Weights of a small transformer language model.
Architecture: RMSNorm before each block, rotary positions, no biases in attention or MLP, untied embeddings, normalized queries and keys.
Training: a variant of Adam for these matrices, 324M tokens, 4938 steps.
Each number is 128 + 24 x the weight over its row's rms, rounded and kept within 0 to 255. Layers, rows and columns count from 0. Numbers have three digits each. The size before them is the row's rms in percent of the matrix's.

# layer 4 MLP up, 448x160, rms 0.0806, rows 83-194, columns 120-159
093:097112105142116122100126107162106136109174130148080100104166163138105095113134149113145154134103169158146120135093113130
102:116138136070188089124144110159132091125134160132150131126159119119118143154092101135088090183149156134115151069110139099
099:117133152130151098129160130128128059072125106120140143124158139131167098119111134109115103143114100116082137105117130151
096:121146126128106146164141117101121133169085118099136126111120147148158130112127170077107166115145111098131112145129085126
105:159138127134169088180127109121135132116122098082108146112191078144104147082132118115150151115124157140133152099112124114
090:119137136121083117142105139100120144185102119168127109140111090126110147146125119116133103111125121123144066142168085107
107:145155166101102143097151137139130152107170124119139140076135158123144124074088125150080115151100125119116120113139143081
109:123185126175121146135126153121122118121123128202137098111096168157167117076121109104143106138154145094152142123127104133
101:186112124119150122143150113163113077140149118129128088129083115166114118108155207129123120121112132115138106112161149130
106:090122156137125115143121137187109131155088178089151130121144097084131099113125139092154133139136131134131100159126137137
096:179114138112132149139090134126157185122048139094099142136114138125118177121142148140123117137107149130153111115104129127
098:121164149154163115134152099130141114170123172118120153114128125127115087110172134123086119143111179138125130093111109136
105:153118105137132164097107111119182126087143154134111094136156095142158134085120096081081083145108097111118135129130120178
090:177133169115121131092106095141106157134124134119105098134136085137103140101136079124158143155154108117164142150159125110
093:149135138155138134136150103100178143133105116157165130125138129128109152110149111090169115100155110145127132124072141158
101:118116155131116103144138126118077181134093109143172139081110133163098110099101130130135118137103116115118096146092134161
123:142108154137103086095125095156114153102135138123090152138088090159101160113122113148103122106115176159152148124155103184
110:143139150125107108102128140186139117136164126099166155107137144153118143168122138110127151150125119120152130137116096135
097:128124124131091115115132161134116190175116118131132111149113151119116086088127136162129180111155157080138132129139136112
100:149128158181101127130181144160154133090131135106113135106150142110144109138139106154127141092095096121116200103105125085
092:132121138097197131123120109154096090131117160138122107113106127123128129157150135108163170175143125089089120119144118107
085:119129104130166140112158090109081162142108150085110124114095132142156107122129092124140121120133180149136130134101155128
100:158125116106152125128160081133145100079140109146152086083123154162121122112147150136117104142142142121146056093134099126
097:124147083148124134141091134134126129138113123135103102153113167133122140124130117132152128095142088137140122133104145147
094:153126137124130118106089103145067143146158094148078109102095127145157121095147153143128114137113168061113106142125098174
099:101137147133129127130112162088126148133134133118139151090131107154172198128103121138144135092073138128130168108154126128
100:131118129115078117138133139088128105154115100142107098122128101122088119156144121108139168180117191157170101148137112130
105:127150095129153077109097110160126137140089182103146128137107096135165172140150118120170148128140186165127144144111118124
105:102139131130130119151139089164137113163116100167132153099111091150133120196085146110150137102093168144115088086077142114
104:134126137112141116102110135114106124139079155154154103105186134143128117106101145118120153169145119142128121124133122126
099:130099123142144126117165133101164103127095111161089134124122108139112157130138107137143143146143175128166162150161125098
101:125118146130135063105116171130094135112152138129090144128081121146134178148152134183154165094151086094104132133147152151
099:166108137138113146111095118139113109097139132107166142096069159135080139136121094131145130121135102170157129090150115165
101:121165104110139089168143101182120109134157120117112132138108140147166118167100149139144140095138127107088176139134151130
091:140084129094137153150118118144157091133116139128123147136150111114096089133093138131129150085109124093098143170182139151
088:125088121131121138169138122147090174129172135130130129167137135139102110106146130185151106118136118149127148151181145118
100:147127112165151151124126128153069129163118149109136113118091163109112156135128145147138122136096151176129128137131150129
087:141130133104135163106084118145115109102159135116166140149178138120116123135153099156117078140152112139127122127105147131
089:104125119121124151080147143077101117162132117167121099134145104116109119075150148107100108146155158146117085114121119151
108:142104128121165118115139121171137119122111145123128123156102134130090174146117142138144143125127139161122107101107093137
102:142145104074134064136164098138121135112112171123158138098115108082128126150122120083154141103134119136108111099139090149
100:077133139083093125103154148106152120168110131124135100131143130110147115134117103123130154114119100129181144092128103131
094:137124122150129144105136167119147104140121104145097134125143127112103108075126126113142140141132171112139179184186121143
096:126114104105175138101156130130150125163164115073109090135105130162084124139156143115151117117114177145148113112089111116
099:166080133127153141199111106127138137203106115153120087111086151110114057099142121114137143165156133142145142151114126154
088:146125116140130168099150173124156107124137175148184138176123129107140094150129129123140131130120138117116129126142147162
098:140095123148099107118114176147084154142124132111103127096100109167153140123150161156145171130123137177115118101154142153
095:099106094108112162102121115076151143099119093163120136127129041137157141113140139064144117101148153097103143152110101100
100:134136065161108133109098129139091132133171101132112130145129101086126113107144126140107168095101123100130144121114130161
093:153138112137162142132173127144100127125190117090114113067098084154100123140139107112138129121109149132112140129143158116
106:126112138122159125125123102148134091079163153151105109126148139142095130113145119107133161132148162128134124119139082101
087:155150111099170149155094144125136156142109166197119087126128118164156118131136132122102135102082084118141060128162109155
098:178108133148144112143108112153132134097150133132114099134147137126129108107144132138108118132106093120137160145167135148
121:141116134165114137084123113140077128167156128148113154190159145106126181170139145113119113082108152121137157124131136147
103:127152118113131134120132120109101161156150161150087088087135105126106104156151122132122137157143130123146099117108098139
101:135120108116126115134076159151141152180126105096128131131107140122115147091152127162124154097119146105140110088144169131
102:124140149139123147134135129122147086139112087162125138134132149108171101166112135135131147123198114131092156133146132096
106:103141153100115118121087137152136168091144176084145093141097138139147114183155134118126109116124139156115142081122110138
093:136105135112100085109120091144138112150128114169093073131156107168103136109132124083162151174122141142150102131129106083
090:115128128129116141125123122124118089118080132101173078091156147131149149120113122062194137139131155092155110169164135129
097:066108128141133102143099095117147127151063123146147067122144193160122148139140114141135148152108144120124112111102107091
100:157145084120114134116095133130103135132152123106121111145119129148125123094142100114107135107110126137131107120084144132
101:094140136129105121152114116129156103175099152142131114199120170127124208094124138131147125101139109119138135175143138153
090:113162124145127162143114123141167121143132172121132131172132145108174135136114120179117113063136126120086167161119138114
103:108058107142109145147139093127156150092140136151131119163137077139093139118112131118156100159130095121098095145119121111
096:131155112127131124115090111126152127129148139158134104116155131116112079112139135093115128179077095083172131136130149124
105:133106116095140131148097083133151145088130115144123115108110142125175157110147121084119124118120136151137156140070112136
103:093165105131147147122111165140154168149138079117139133127135136109154101130126109127092158111141137045140189142136153087
100:116160084146149105146121137186139136187101104107074141114141181102155127123143125145116155097162171132114133137093126147
099:113139081127162127134120088108135083116070154114149069111199130124125075115103130122129126152093129129139101133133095146
113:135143138139132129179168114073122103119148142128122107136150119140119116097133132074101142122120130111132105136077128145
099:150125124148109091099098112163146124145129147145110098114142144160137119121122095112159161156116125112160159096148106084
100:137132118098093125116112147163130133141092103152182130138104123109138109142126159129125180117210160137120125111136137102
103:155131105142144162147124085171085140126120114104108127157149154122095103122140124111103155120121169116124132147106126112
110:135104144165152141152111120117124130104123153165154163106130168122124110108106142121144138127131154130135124148126107123
093:153139174109124132092144097068146100104140108131179161131120128137081138118119143164126177111132149094172132144155138127
097:146110154110131134146101100076079137148104146143135185128110098113110125086095143144153098150134114133139106118084128079
103:108104107151138120138122091139199136099127128129121128185149181128152109186099169107117117126138130134121164107127174095
100:101119073071107122135088096136140128174130093109129101150143118148134138111183122144130119117108122157169137104146149146
097:187123147095130125115166159128135147080139111147115137165102088162160186125157085111140109138147111114143108137159158113
105:159117123112142150124150134142120110135142163113123104116147089137131105133108161162133124123139137125136147139183094105
104:136135105124135119123155136121107111133132138111112107115136123126159138088112072094139097102144142157122163135160117135
088:108136132117159122130128113147135181092076143130176100120151159142149139180148134089113113136101160165117122129105149133
103:099115110109103135113121126100092122141122140079152121149134127109127118120091102136135122098112147126143098103162133147
105:146168091121129139115121146124105143172185123165105141139141111130175148112089103172114115143125104106098146152124130148
119:113068138116106128113129167110114125105122157163111133142089116123082129157146136128112119117141143149144155130145137112
099:111124123103095118122146105105107113159119116135077146175135152130142128143130160184138113126143132108127129124154109125
108:139149148147141088153100131137151133096121134122103102118118136123118157096147148181129149118127123117123144127199117086
102:088100123150120164133132078111188132180134138120124121127154088187134094147123114123166122120137134135131107127101073121
098:124149129093147072112168104189065140087138178128136153125119066121178179117124101142118153117156167131120126152163133115
102:133166120156135135138114115114068152136175125082109183094159092108134129131110104125136150116117144097111151122171155109
116:145124162131109080152131114122129093173149121153130132088179120117181145133106100138114146122130180121127154122117111140
105:121127130142099145158086141126105106124137094141147127118138132108132145108145135121097176103161100078120122144118114082
100:123113137132119107128119110094143085131152151163149130161135135122176109133130111140108121144122107168143139079100077156
130:131148109186137160180130116128114120122149126121125132131104169169147125105120156127119129114125161098099115149131111142
104:099189159094129133141156148086170124132159129142144095138117124110157127112138118140109079105126150133115148182144145144
097:121112187150121128128115159103128153100080081112164115154107141174159116166148112156125141138163159128109103116129132099
088:147122125124107098156107141145091130117149099105161127114120117149131156093107117139153142115134166093104116145123140151
101:163123149141133091141147112092115145131164115161146112121103134103081117132147121140126118164169117130117125144117068145
105:166093107199175161117129101080069113154110125150140150152117148140123109089131133163108141162087111104141152119082107131
103:138118121132105101093116124118099131109115133112157118121092092111128130107096095099114122147132090146115072102101094150
100:143118115139118122072112083114112099134104112165163090115139148118088132078134135130149109158155131096134150103148118108
097:105144111111099120095080146147132161121180135120107128085120090129095117090160110154073147116114117121137143103107118138
090:117165156142146143077127096106145105174168129101137141114156135159101133133144109099143139114123095127204113119169081169
116:110122118130138066152091127171098086133119114084125121127141110098145155120145133122102135093140107152130091095092110088
104:116149087141106093099081121128109123120107127111120116083090185137156191105121105144132141099122131160108131151104140157
106:147115112164126085108151168096090123133129090152067127138099147152142156107144102130126154081123150149112156139127153119
085:164125078139124151143100130104126178142134139139115101149113111120114166092162113103130103116143145165127140122112127103
109:130155126161131138121136129126099129126109170127130097125162119117132129108163174151160100120156150145076125134130123157
093:044129131124165140157132135175111152101161075094103141106146132148111084081112144139124134118120165164135151084143108148
099:118169111133115153108122133098154128077128118108100124158189166147128123129108126133101074146140141141106161108099117138
099:157131089109092117159137110118152099119125123147122077157116126093126125141177140113126100151152097159150140123135130130
# layer 4 MLP down (transposed), 448x160, rms 0.0734, rows 83-193, columns 120-159
089:143149127111076113115140107072131101131126121114172119153132098118148128140132122133093127122115132113133143155143128161
105:088122157096120139127135117146110120105163125116148137136186095107119133177147149080134103077130140135167113125108130131
094:132179112148092107153101101152109169149137139121148145144148117125167167146119146145116155089135146179176153130150102088
089:131149145129117118134135159136112135095104109129141184109126118127142142139079083132144129099104133153154145121120100115
103:157126155122117124110103185145092115160131130156099099161143091136114119147130152151148133132145129124136127154091111090
093:141139138120133182143149098113127120135125172117136095161130152130167140117114150098120114112102110135121127142137182090
109:129105103115117128110104140162081160145118126141215105109106133112108135120107128099137098137133150144124131129144124135
112:122112161165124133129156139104133145107126100139181099140130134139148151130137104076155164141094123176122087152110124101
093:115112125158114127137109136074116123155109127104081138123122168135147156053126114105117160105119137110142156141112138128
109:122122134131129114129120115172141136128051109096128159122120190109117129094095084155154092152097114121099099147105158170
099:150157167102121147119111099092094117125146077135129124126158131107114138117096193138138145077115164132177107131128179172
092:129146115120072151091118163123123140113151125108109094192106132101111161115148071105122099120140103098136143157119132202
108:173146103125121145159140131122142134114153120129108125166129134156140176138144082126084126141092136112162147118104122131
083:075159091137121125152172114116129112136166100124145145103174131126167118149096146135116156114147119136133136072106121141
096:138167144121118108127133157138097132150121147115079184102140159146116090097080137171088145160120137152110148107107076116
097:130148125119123110096115178141148107144109123118143158109126144130084145106120141124127137101140158152133161117132134148
121:136177150125135114088131124177142091145132134088107151118136129163100082132073124116148174104135122129131141124116144181
108:123136120128110106108129144155129104130113156116100143134118080169140208166131112126174134107095131115114151130123147096
096:106100104150152144151133113107157136156142117122124128162132158107166118134160132136121159101130090100126123134127160133
098:179204102118109135114112113187119118125102110133139103098149137096087106105118101120137115092102164132117142154070155137
084:159138074140095180129064128132112150093151094081164133122140111138146143144116134170125129067131100141121065114131135120
086:169072142125112150105128111178165132115093110141133130126149154139088154105118112167104134155140116134096148111158090093
102:182168117150121162130148115101153135118097129154096131143156138132137131115159114168114103132147117143103089138094115146
103:102160136151125184120126180106111164136122121146122126082131152087131099073131111193144100132129167130146161125114135094
099:136137116133109149104106101117133135113066155133131101118144132130084099115124103109150153129151123118160124128091157116
102:093134131124094132152154184122125144127156121125145174133095172092116142110158085119146123156144169124126100143161176154
095:184105092117158141086090159103097100107146111126106128148162148108139137131140100102102181113162105094122142149160119153
111:100166132105133136148101128142175144131117158117164121113090126142140138098091125111132121145119120149152126129127131159
108:127141130134144122128122118107131148110112132103146138110117105138149098107164108096127160139154115143200116174166134154
106:129104076142145133144124131049089146098142144144164192132141111106131154147116102093128131129121131111117144121128156152
112:137088139155118133139126165118161110122138102146149132141116128094104154086130114084133092102116152113124109111165112115
102:119127104099088119140174131137150126160098104139077121093123165139125137119168132134110141114135152103152142128139116123
088:137160118117099146150167101108129147130108104163125131103139158172121144120131149109161116147103124103110137110139121091
103:095149140147119135082087126133172160137133114089116135096116118101159143074140139120131132135131136146139115073114126135
084:128153103121172140130110141107062154127174136145121095114107139136155134092157122126120107158123122168188146115103122142
090:163116115123119142142140111084142138136117107133099108103128131125126102108130187124168147151121112131131143119145185113
103:094141113143128128120157127131113121111106152149172142119143115151086092118150111108118094131111145102098094075132146163
093:146137090093121153145116150119111109153154142123129097148128096085151216118163117126135146158139116094117093128168142125
089:139138152137132136168120090121122120081098100112123119114139155137128140154117102163137142100120071091144162151147134097
103:169098108118148162154113134169114145109111151109162171121157109120123111167132112130145126138146098107113116159087113151
104:174113111105111119108130110145115137097137101092165147118105136119128134121140068101164126104149138151110108111176120138
091:165151138129141128126115113145135119151106122123122129114141117102083097161137140143157138138104172141119103095121084131
097:136139133128122131102130121132153118130131134106111146124159119145149176114146135158171131090105115115146098087129149136
098:172135120114160068135139199134128160109129165138135092123108101170109105107122110096111125147127134126104148096115128191
101:082142156114151136121174170162117147095088130116115132127162112118192131169199136103122116109190114125090140140120159124
086:117151109133158134100116136115114111128129111147089109146150110128105138103166149133137160112135106132116144099136124138
097:140139100144153108138163106101162130135109105144108137165139124131139118152108157170123133134140124075113134160129133082
100:108181137092103075146061132159149146193147119083132116122133142134068146112129099167091120124134150108157094141128116137
099:119099106120106131136137152149155147122099152157137142140121150135100129124131115166089087145162151148117098157125129135
091:114105133127145120146119086134158129099140148118154074131139149170153124151108127109163134104112079122162092121053137151
103:174130113177102095114123120154092142054116128160113120119151082127153144131184127124175129118124098139153120131107151110
081:133094137152130124119196149097125092130162110065127161139126140111134148133115094140146107174142134129118180134079138135
099:110155129129143132115173141105169105120117103120149058154123134114120133157099117103139092145127138136059108128086155126
117:081077157153130145123122093099082144127124140117173112131122137113111134156097130085128164119146118116144106105157124126
100:116146097107128103091187122172134157104126123144133160118133138124106098148164153133118106090150167151122135164105119109
097:148095119118134115124131140126153117168147093150110127102126178084088156095143142172141129162119122124162177180132125111
105:137107126121087114109089136126134125142126118107144093149099119121110180116093161165107139130103130116085128115108140134
114:088135101114086098102107129101140140160144117130125138116154122185126083122128104137152142134105128150179093090147105144
083:115177148117133127138115136113116143103095128133115109074119092125136155097121102167136072103144145198118123087148121122
101:142134146120120150109138128131106122135101100152150143140096151132087127110121140180129101106158088102081120114129124108
099:165130138147108109111105155132121122126101101147154150128089133115124107097105114122124115160120165171180148101139115174
093:167138130128110125093114119106124123109123141123122137137163138152097127151123080149120121119142116198152159148144138117
104:087121173102130102142082075152125107136119141116112143175120149099158141137129137119082140126125145134107160139080108142
091:174113116115153126127170113146110123090126110114121127111128140124121095111088130073133144129139095121146103135097138070
105:111202139155112144112145098102142147139123142160143124113134147150108117111142180106074166085150153142113122093153145068
089:109116120097087116163192134117098166145108080156136134136107104123150140125135143119118113110168149139152141135132136134
102:150141153168129139114127158072143126132112124094143147146165118104119168114141119122167086168118184123137120081166108091
097:137136118158135120112162142143126095119125119112181170153107171100136153142078124136166129138137082095102133136148141104
095:175092133134080145132086119112112117116131130138094083128103146155152081118177121131106096158145180138134146076118118132
099:117083155159121132128120141115134124154154200119096152114098119131112124162119087102134090150148107182135114118126100142
121:113097134143126127130143116086084118146145093111110153124136126097144106138168136113107154128144114113137145161152106095
090:091110152121143142137135147081147098104142104160113112136134130145112146097146165133094119119135146116121150117097153181
095:199148110115131159123103131119122127129156144131110166115146141163103156159167105138171140176115137135147150162128102145
104:168118094094104142134128143115118139162115134105103097101100168112149125090159065139090131150137119097164201130151114126
116:097153142129121121144122120113115114105150116126127099125132137165160086119145180148114119100127066142134115113121153114
100:131117118097121100109082087129124111168117129133126113107105100155098131093138131144140083106141112136102127107149094118
101:131119168098126153175133149202131144108127125151117081163120114131079133140164191182111130145141132124096064155131140157
099:161124141163128151158119144099131106136148122070116098129113120130149154126098075180142142133122076122150168124124091141
100:104126132165136087075153143117108115161089114146147172090117155126161156123124109117137132064131139123150174121140178122
098:058135112100152164112116077117143153170104128131154128110137119117124081145102145183138166120167129137106155118111117145
108:140124104123124150111111098118136122095110121165120137097105126117072129135107160102135114137149153149166127136138138150
106:148131173117129108150109116091110100142152103137121134139102121145134136138070115129127142113116094122120113152125119095
091:126091121154108129096122170099130103154143141137086159172094159144106133088145103157107153119106144091171152148158107157
110:117106101142124137168151149114155097148125141136076108127103100147137129065187117113134123134128114108119132122115116103
109:144093118115175123143109141112132135068138138132149152134175151158116178124108120142145161148100110132102144148114125119
141:111108126134101130114139171098127133108128165125129118123080126131122129173095131125168117105153147171079130123150136137
100:158169141127128132130151104130156176087133117182140126103148082138109081113146128132128123126108125130119138068130118145
104:091117120161161142113139161126168134147159128113137147124091150116126157124167121115079147074113110136122171136109135132
099:128136140135095134119141157145142146129114132123136147194091146107097143160105091089129131133123112125104130132157152148
105:134109120172107108126138140133118177116156119120123147131126147138175127139104099144128181087162097135139130151082127118
102:095080129144095121126117093159137142120145138145135111102155123130118130143103135124133162059133093121120074110141102127
121:056115146098137141133156182128106117154109110121176115102144142095071133096112113125092135128119121145184147099115084141
105:200096102154138098156108163142128143132136089139088201116101104110147100097059110159118140126128097110121146138084164141
109:170178097127149148069127126135095116116110129159124150154134139152115111108122113133165094097128145161138132169124155155
118:113104130113159102144171115098137108088115123123142102131165098132191133148161123089167138126140089138122104133100136129
105:129138139106117133107139125105138117175122143126143128110146155117146119129120132138105149117143123130141118129171138114
097:129097135110146161154089116160170132097102105108109121098138119128112108117135131145110141106117151126086101116116152111
090:146106126106126124128062125131169100131116191070094143148134097128143144166122148139090116117137109130155087140146103134
105:193145089159137153118139137125102194143117134169152117170171112120145137132141102110155131138157119125119154100105103164
095:144158128130078119109157111125151097187138155117125094163096118093150147130131144118151126075152137118105136135163166086
102:114116126095102111164089116146108138148177109139123106155150097117134108135159135140073134154099136101077110127133122143
101:138121123123145119115125157108153103130150157134139099226110097110136162154110133104106131097122132108106140156120153147
085:126162146137169125161122122154134107088114145147144106118150123142103114159151160140172143158128112103151102156096107113
092:100110064116111105124115152170167095091130140116141045125081167105135128132133132103159108155126126107112146111095122119
113:105145088109137094148081157158115100117134104106135083124143136100141100145110118127134155078111086135168132099145086161
108:177093157145139131124147126121153155149141161147105126109135149133127151119146123150101094149118133125137140137089102106
103:166127127135150103107137094145120126139133113171135171119115117135112083103119148174102101152138137161109112130160106099
080:125152132119149128112171130142097101120146114112128147121149123142133121145134147152107140163097163109124134116157143155
108:152135145090148083086163128110150106151117152134079109135133131153148162125119152135126090147098143106095122110104087113
094:177172092130117145121134056118119124113127130138133123132125124147093132139153128121142150129107167111159142152128139086
104:165140139151142133125153136117140109158093166128114120141120163125125120140132138112142102171137123174122132130141103112
# layer 4 MLP gate, 448x160, rms 0.0827, rows 84-194, columns 120-159
104:086131156122091129122136154127108139093140164116164153151133143136139099152104151091111132150096099125121121156128117159
089:112073130113148131146155156146131131125136119117095135187094138148076090136137142177097151143143117056116124149111130132
104:133156117125140113178092161130174127153144076121143118142128137137109167218151089119119187119140162127104126137126157141
103:103129124156050124083081203140140129190142130197134115170105110107142147114135138167101139119175099131134135126120143118
099:128103095071132139099110109128076150107132156117098115129132151130143111184077167166122120174141107114102123112154134122
104:128129131148108119096129124141100181125148119078170127155147107120118112108156119122103115105075133149132136111088143122
106:087149109130146152140143168131135118108134116114165092101138129153102100162101089112109157166115160150115131141104136102
094:159153139114145098142121136154167152158122154159146119139113110123111148156141110126119118139118100149115110117122126127
104:129175124153145172079126118102116131183135146180126097116122096123139073136122116098160170136133149123161085144105135120
104:103123132107144160120099068119100148136183094115158111089129139140129103115094131096133164149104202137123124120093125112
095:113127113134062077094153125127125114082114122111106115188120134118103138140138117144133153102141097134120123119134153147
104:140113120140150121155065108168135119107139096134092119091118146157105122141141120101091105125122166153156097092095117145
102:152142096085111127125100136150148133114112115132112074151115088132136106129194135140144099142146132141142121106115172098
095:114129105154114186108131126142093124149180120140117131112112081153112104120137141094122132131127114129083096141130133168
099:114107146115118187110148136108082133133114167141115126138159116107092116143107126116093140163087119120157127115124136150
117:144136140142121080111091107128115134100109144134107136127080093161136156109134095136090129162124144122178129125146132111
114:137106122127141106076133141129123188107101141125142127142106148180136130142144115119108140163146135113178116139138093134
097:079138126085121115121086138114136116164143126097152127125137125129135136099143104125086141132122078121140104100069111149
090:143139148128117104108127117111129109110152110134141153154167117153146126128119105118144122171070080091167088091130127100
092:118113161178092085151132130114130137172149167120114122183128130125137147078104140105150134115135133135112125156111161147
089:136120127130160146126166103129103141084119101155153134143164173119124126112089097108122120089151126103096129150068100156
102:100161108113086152128102126131146163112119106110112128156108154110124119124158099098073121111115125140103111119071174091
111:132153115104142142150129123137129150135158146129155104126136133159111151106092110129110152116111155089143137114126128111
097:144110126112091118108136153133125099135090108175142139120123097173111146134169108121159110120168143118154146127158131149
099:074120143140119103175146096120117116164168104158129146120157146125120107114116123118148135137096156100165132124100139090
089:123129103139121158118126144126121104122169119111117110148134123109104109123129132120111194080151110101133129128154102127
103:173120130119153118128127112146121156155095110132125100164084150140148114139142109124100166118145159112126128132146130109
106:093152108110122135105113122165151168136155079187103141173090110139125155161126111162109123127131126095125120110138100122
103:128149094122118118109146142117137163117120130125044124123127142133146182142135051143128158113141130107111120140120148160
096:127127134107152086115124086116143101131092150117112105120147106160079101176160107150133140164109163140189181108120128122
092:116131146175161095120051135140138124092123131141121131119123105127117163123136102119171124128104075122123125130143120109
094:087149100088117138156147103128124119163134131143121140131113098144147071115127144153124130159096096054105125145139102111
113:117119104122135155114145155114098147133112141176102071132098142198110093144114133153140163141144166130117109163107117127
097:152144140130100116103121115111122129154116121152133148154130150125123127165122175143156143139121087096118116122125126143
085:126127160134105104127118158162114145087162129129161130152167115119101152117141082120131140113139120098144097137152138126
095:132143123119087109110090171141121097140090146140121114155127127140127132183153117150143143124117130142169159136124160140
089:107127141150114095133167098141133099118102096114138121117149174140140079141111128138102156104125184160143150088123112112
092:115161153126102094154143154115140127139090135132133129154133126135153077112154098133114135127107088082101080132145148144
104:154158110122129110088129134106139122119125117129073111150088133152127173101125084112144135125130146122164104103150130128
105:076155129133115139145111146145135157205149110149089117110114117135170126126138129157112132136147107132169122092102116158
085:155194140127153115135125085136132081127133160127183090137145126137090117132118123134103097146100136121135109106138076126
092:175128115105168148113160120095161148140121133112131159124187137092147133157100122074161153155104107098145134127086162156
091:149173136123103121115084180130142153123111145194148111134117046159152136078143102153084092154151108129106131093120118134
097:067170086109097111137124136146153123126123119108139156118142120102157093127149115095090108105075146174155126137101115151
087:121072133110098108137116120133149157113155121120102143095107121146150119171109143121155150137136162130127132158114118144
105:159144163125114104128166129093116132140132135132156176179180155144165135088127119130150137172117090090134138119137111096
095:125156118122098050111141156151132092172118113156133127158131120148091117123112124118127138066140123087138093157146152143
101:161145131102104130123123168146161142123113127129115136145141165145126165136144095146092143150168127152141104159133105089
096:089132135102110125128102099162169135126112125111183142136147144130096143122120101125108110195086086133143111075094113136
100:112126128155119099140106112123086150124136135130103100116116120146149134084165142141141105155114128164161088094120104140
086:149132130169145141124169161140131113093146135129133165125132181098154113128118141129139139080156097135088110147129170124
095:108148095162118133130129130135164125153144137131125116190107107168118158149137099097113103132092103122143132122160162155
113:129104154105128127103124127119100112169118104155157081102108150157112086131112156155127135143151120097127102115184100077
088:103111112110102103113179105156175142110107119131122158134125127112125120158146143119098058117121161172102163139097131090
100:083135133088138137120142089153128118169157130140119152133123154103111138113116112137114127165114120125112111166136098111
107:119079156140139127141131138175131116079192104145119129136077125120090128192183121152144164144125148142121123137130141109
110:127119113122110094081133089104129131155147129120150130173140151121105117102112116158129121123146130117181118120159091061
089:117177136121135126140103137111124129122088124128123140086105114129151171108127100133129082095107142182125128113128113120
107:127140101071123141117144101125097176127123126102120121148085078184127202101127113160133150106148188115116135126126143103
102:166117153103105098111128089140146155143128115116106129146069111156163138093125125121163161150123114175154146124147094124
083:141148111141086134090104134123147125126133138132138132127167105128103136145123096136128109128148111203155167145157150085
102:140185090125104150111118133115155116128162117125122121144112132159112158129102051127136164090144085127131143160132162125
088:121122168128097100112104150135148117142078125134112120165121096135106142154140116176133143106129152158122140126154124142
098:118127084119104143094136144086086123122107149134105115146142152159146121110120091122133125162135135138145142128110123108
084:112119129101095118174192109138110162125127108152112122133086136119147135123140152141140115109136133134141123136104122133
095:137129089106163112165103116179092139146098153139076122141090114153155103129148077153108146082142096142104116142088141148
106:103141136091104156148136159105134127146132108121140119085109117173091185119091124124135113138159120072136138151148178147
111:134122131126137161141161121092123106121123109156121089086183139143126120126155126158088077169142166144149077071131089128
099:105131149149133095121104159136143152112178120100111104150091129143132128163168122173116127108116130153106118084121167141
114:126136119135145119099107131120091173162140100144087094116105124162146070170120151109150100139144143131145090156129065114
092:096119137123133181121156175046141147146137116129106114136103114149112133106124133120116132106133144104110098135128138157
097:138123114072119139120108099148125111139138101129135153144168105128099091136129110098161134160117137120135101153134119122
090:154167112142139146118084171113107157140131177121124117104128154103154117117126082099114112140126081108115123120106115126
107:124149097110131102100134132146147197123108092116139144108127120192132129162149122137149115117142146103138149180138166141
098:127199113137149166149113124115136154124149143110115133115100157164156118103108122140090183092117145151127167130085128138
105:147138137099094134130101113108100133134119088139133110119144154149122141097119117113120138128112145099183148080104132122
107:118140126149103141114137158139150144149119072144140147150122123175137143169115133100110146112128179101125131146134170105
104:135153094117107122122124079095119162160143097100145139130134144161143128120109129125133187087092141115144147073144153133
107:121108125171140125123133123135164105123153133121100103150138133146116114118135111144149107119078074129171119116103081147
114:130119141124096109117156117143119162116122086199128106130118138136120121140157118107133112136101144118125109153090122123
109:137153129127093109119111134126117158165109126121125149129166117132145167130100052169120111114105110118131147102129098128
090:147145126126150112145091130149128161100172159100120136117126128131159133109122128060103112123145117149126097126092117121
115:138115130174127164124109126113142149132140131123081113130126153107087133102152106147107158138116158102167119158094160170
110:170141099110114125118128174165104136134102137117128124106110166132128112132141135148142120131123141105138148145167099106
096:105130089118096134115109134165131112138114106204129128126140114133121108066158131162095120142122127134197129145088091093
106:148119131148163148118119093137129143120155149125168103119129124187104076154103127166147151164110164126121100128138086141
108:121119105123121119133108119110091148140108134159137119082150106157119105114108142150154154186125102140182122135123067105
100:141153143149081128121157132141116134144130098160125115183086114117110153130142113135110126100116143133121101122115153158
102:150130133160122143095088166113129152185139120116138144113095100115116076117112113179147168175155142124122104145141104151
096:108111139163110148086143126145095101131166102129072134125137120146131099124132138108156184115132124110129062145155085165
112:164120114137112121120131134128118134091105097147137106106127121135088138124151146166105147141123127139158107078135095138
097:165113109136080083107112100121137188147123076187093128121092112156123157125111118129153130116130155193127137121102164125
124:104152137129124142160150143143143143169164127134114102102141102107107134109113137150113144136138106126174152141064105085
118:146164125148131133108120141165112156154172110102122128119109125158116142143108112125122171094115155122135113120159140134
105:096112100097128130134155145173123123112145138139127142145135115113121146113139114146134170123154156132120098161139121077
093:134110141098137120135123123173099170132113134118062126111134116116157105126093149140122168157104145120134117140127108137
091:118115128097119092116114122164154144084136131111162144130116076147144161127128135145077151111125122102103157142176163113
096:090133106107137127110113141120101144127159096159068117105167133131168152141168116128077097116134153154112143122149110151
099:135148115130162156104076131103107184130102146147107138113119121131110106119132107141104132167128132116169130143122114152
118:128133104134100112157102087121140154127144137141158101150131108176137107107126138148142156145130116146133120096148134130
109:140129109137115127119095149130127120169144173103148126098100111152110170129121114104128056136153137114129119109136113093
086:111157134131173139140141126133124104144080159144114097127099111174112140114114128101162136179096115121128070157122100101
092:163101117139152143112148172143131100089158139076142103134136121110135132156082157126133150163120077123177140119111088174
108:141159134127124148159123125115107197108119099127103131178097131178139118173126125143135173140107177071148141148129138156
107:123113125105105114106097077119115162146165127100111121131111138135103115156115150174131146134074101125177103147111128118
111:089090130145148132109082128151092160134118144165130098096104174142156106099099165126122150138117140134143129146123074118
088:141149121156135160136123086150144117102118081119103075161100126132138114142147125127146114123147151143143134107104157116
105:081126087141122161147140121138135140102138070133114102156134107172098108143145108084154126114142112120169107130101148110
090:089130133151129136095129142097137192155117113103093131108126114105139150118147129119098085081126143172103089136117172131
104:104140114177093138121089108160118121145168109109131118149112151100187119137084117119078150132142135093101115131103131131
104:133106098105158122113123141125121160158119103171065118127118101126148166127111143155113156135137167100121128170143094102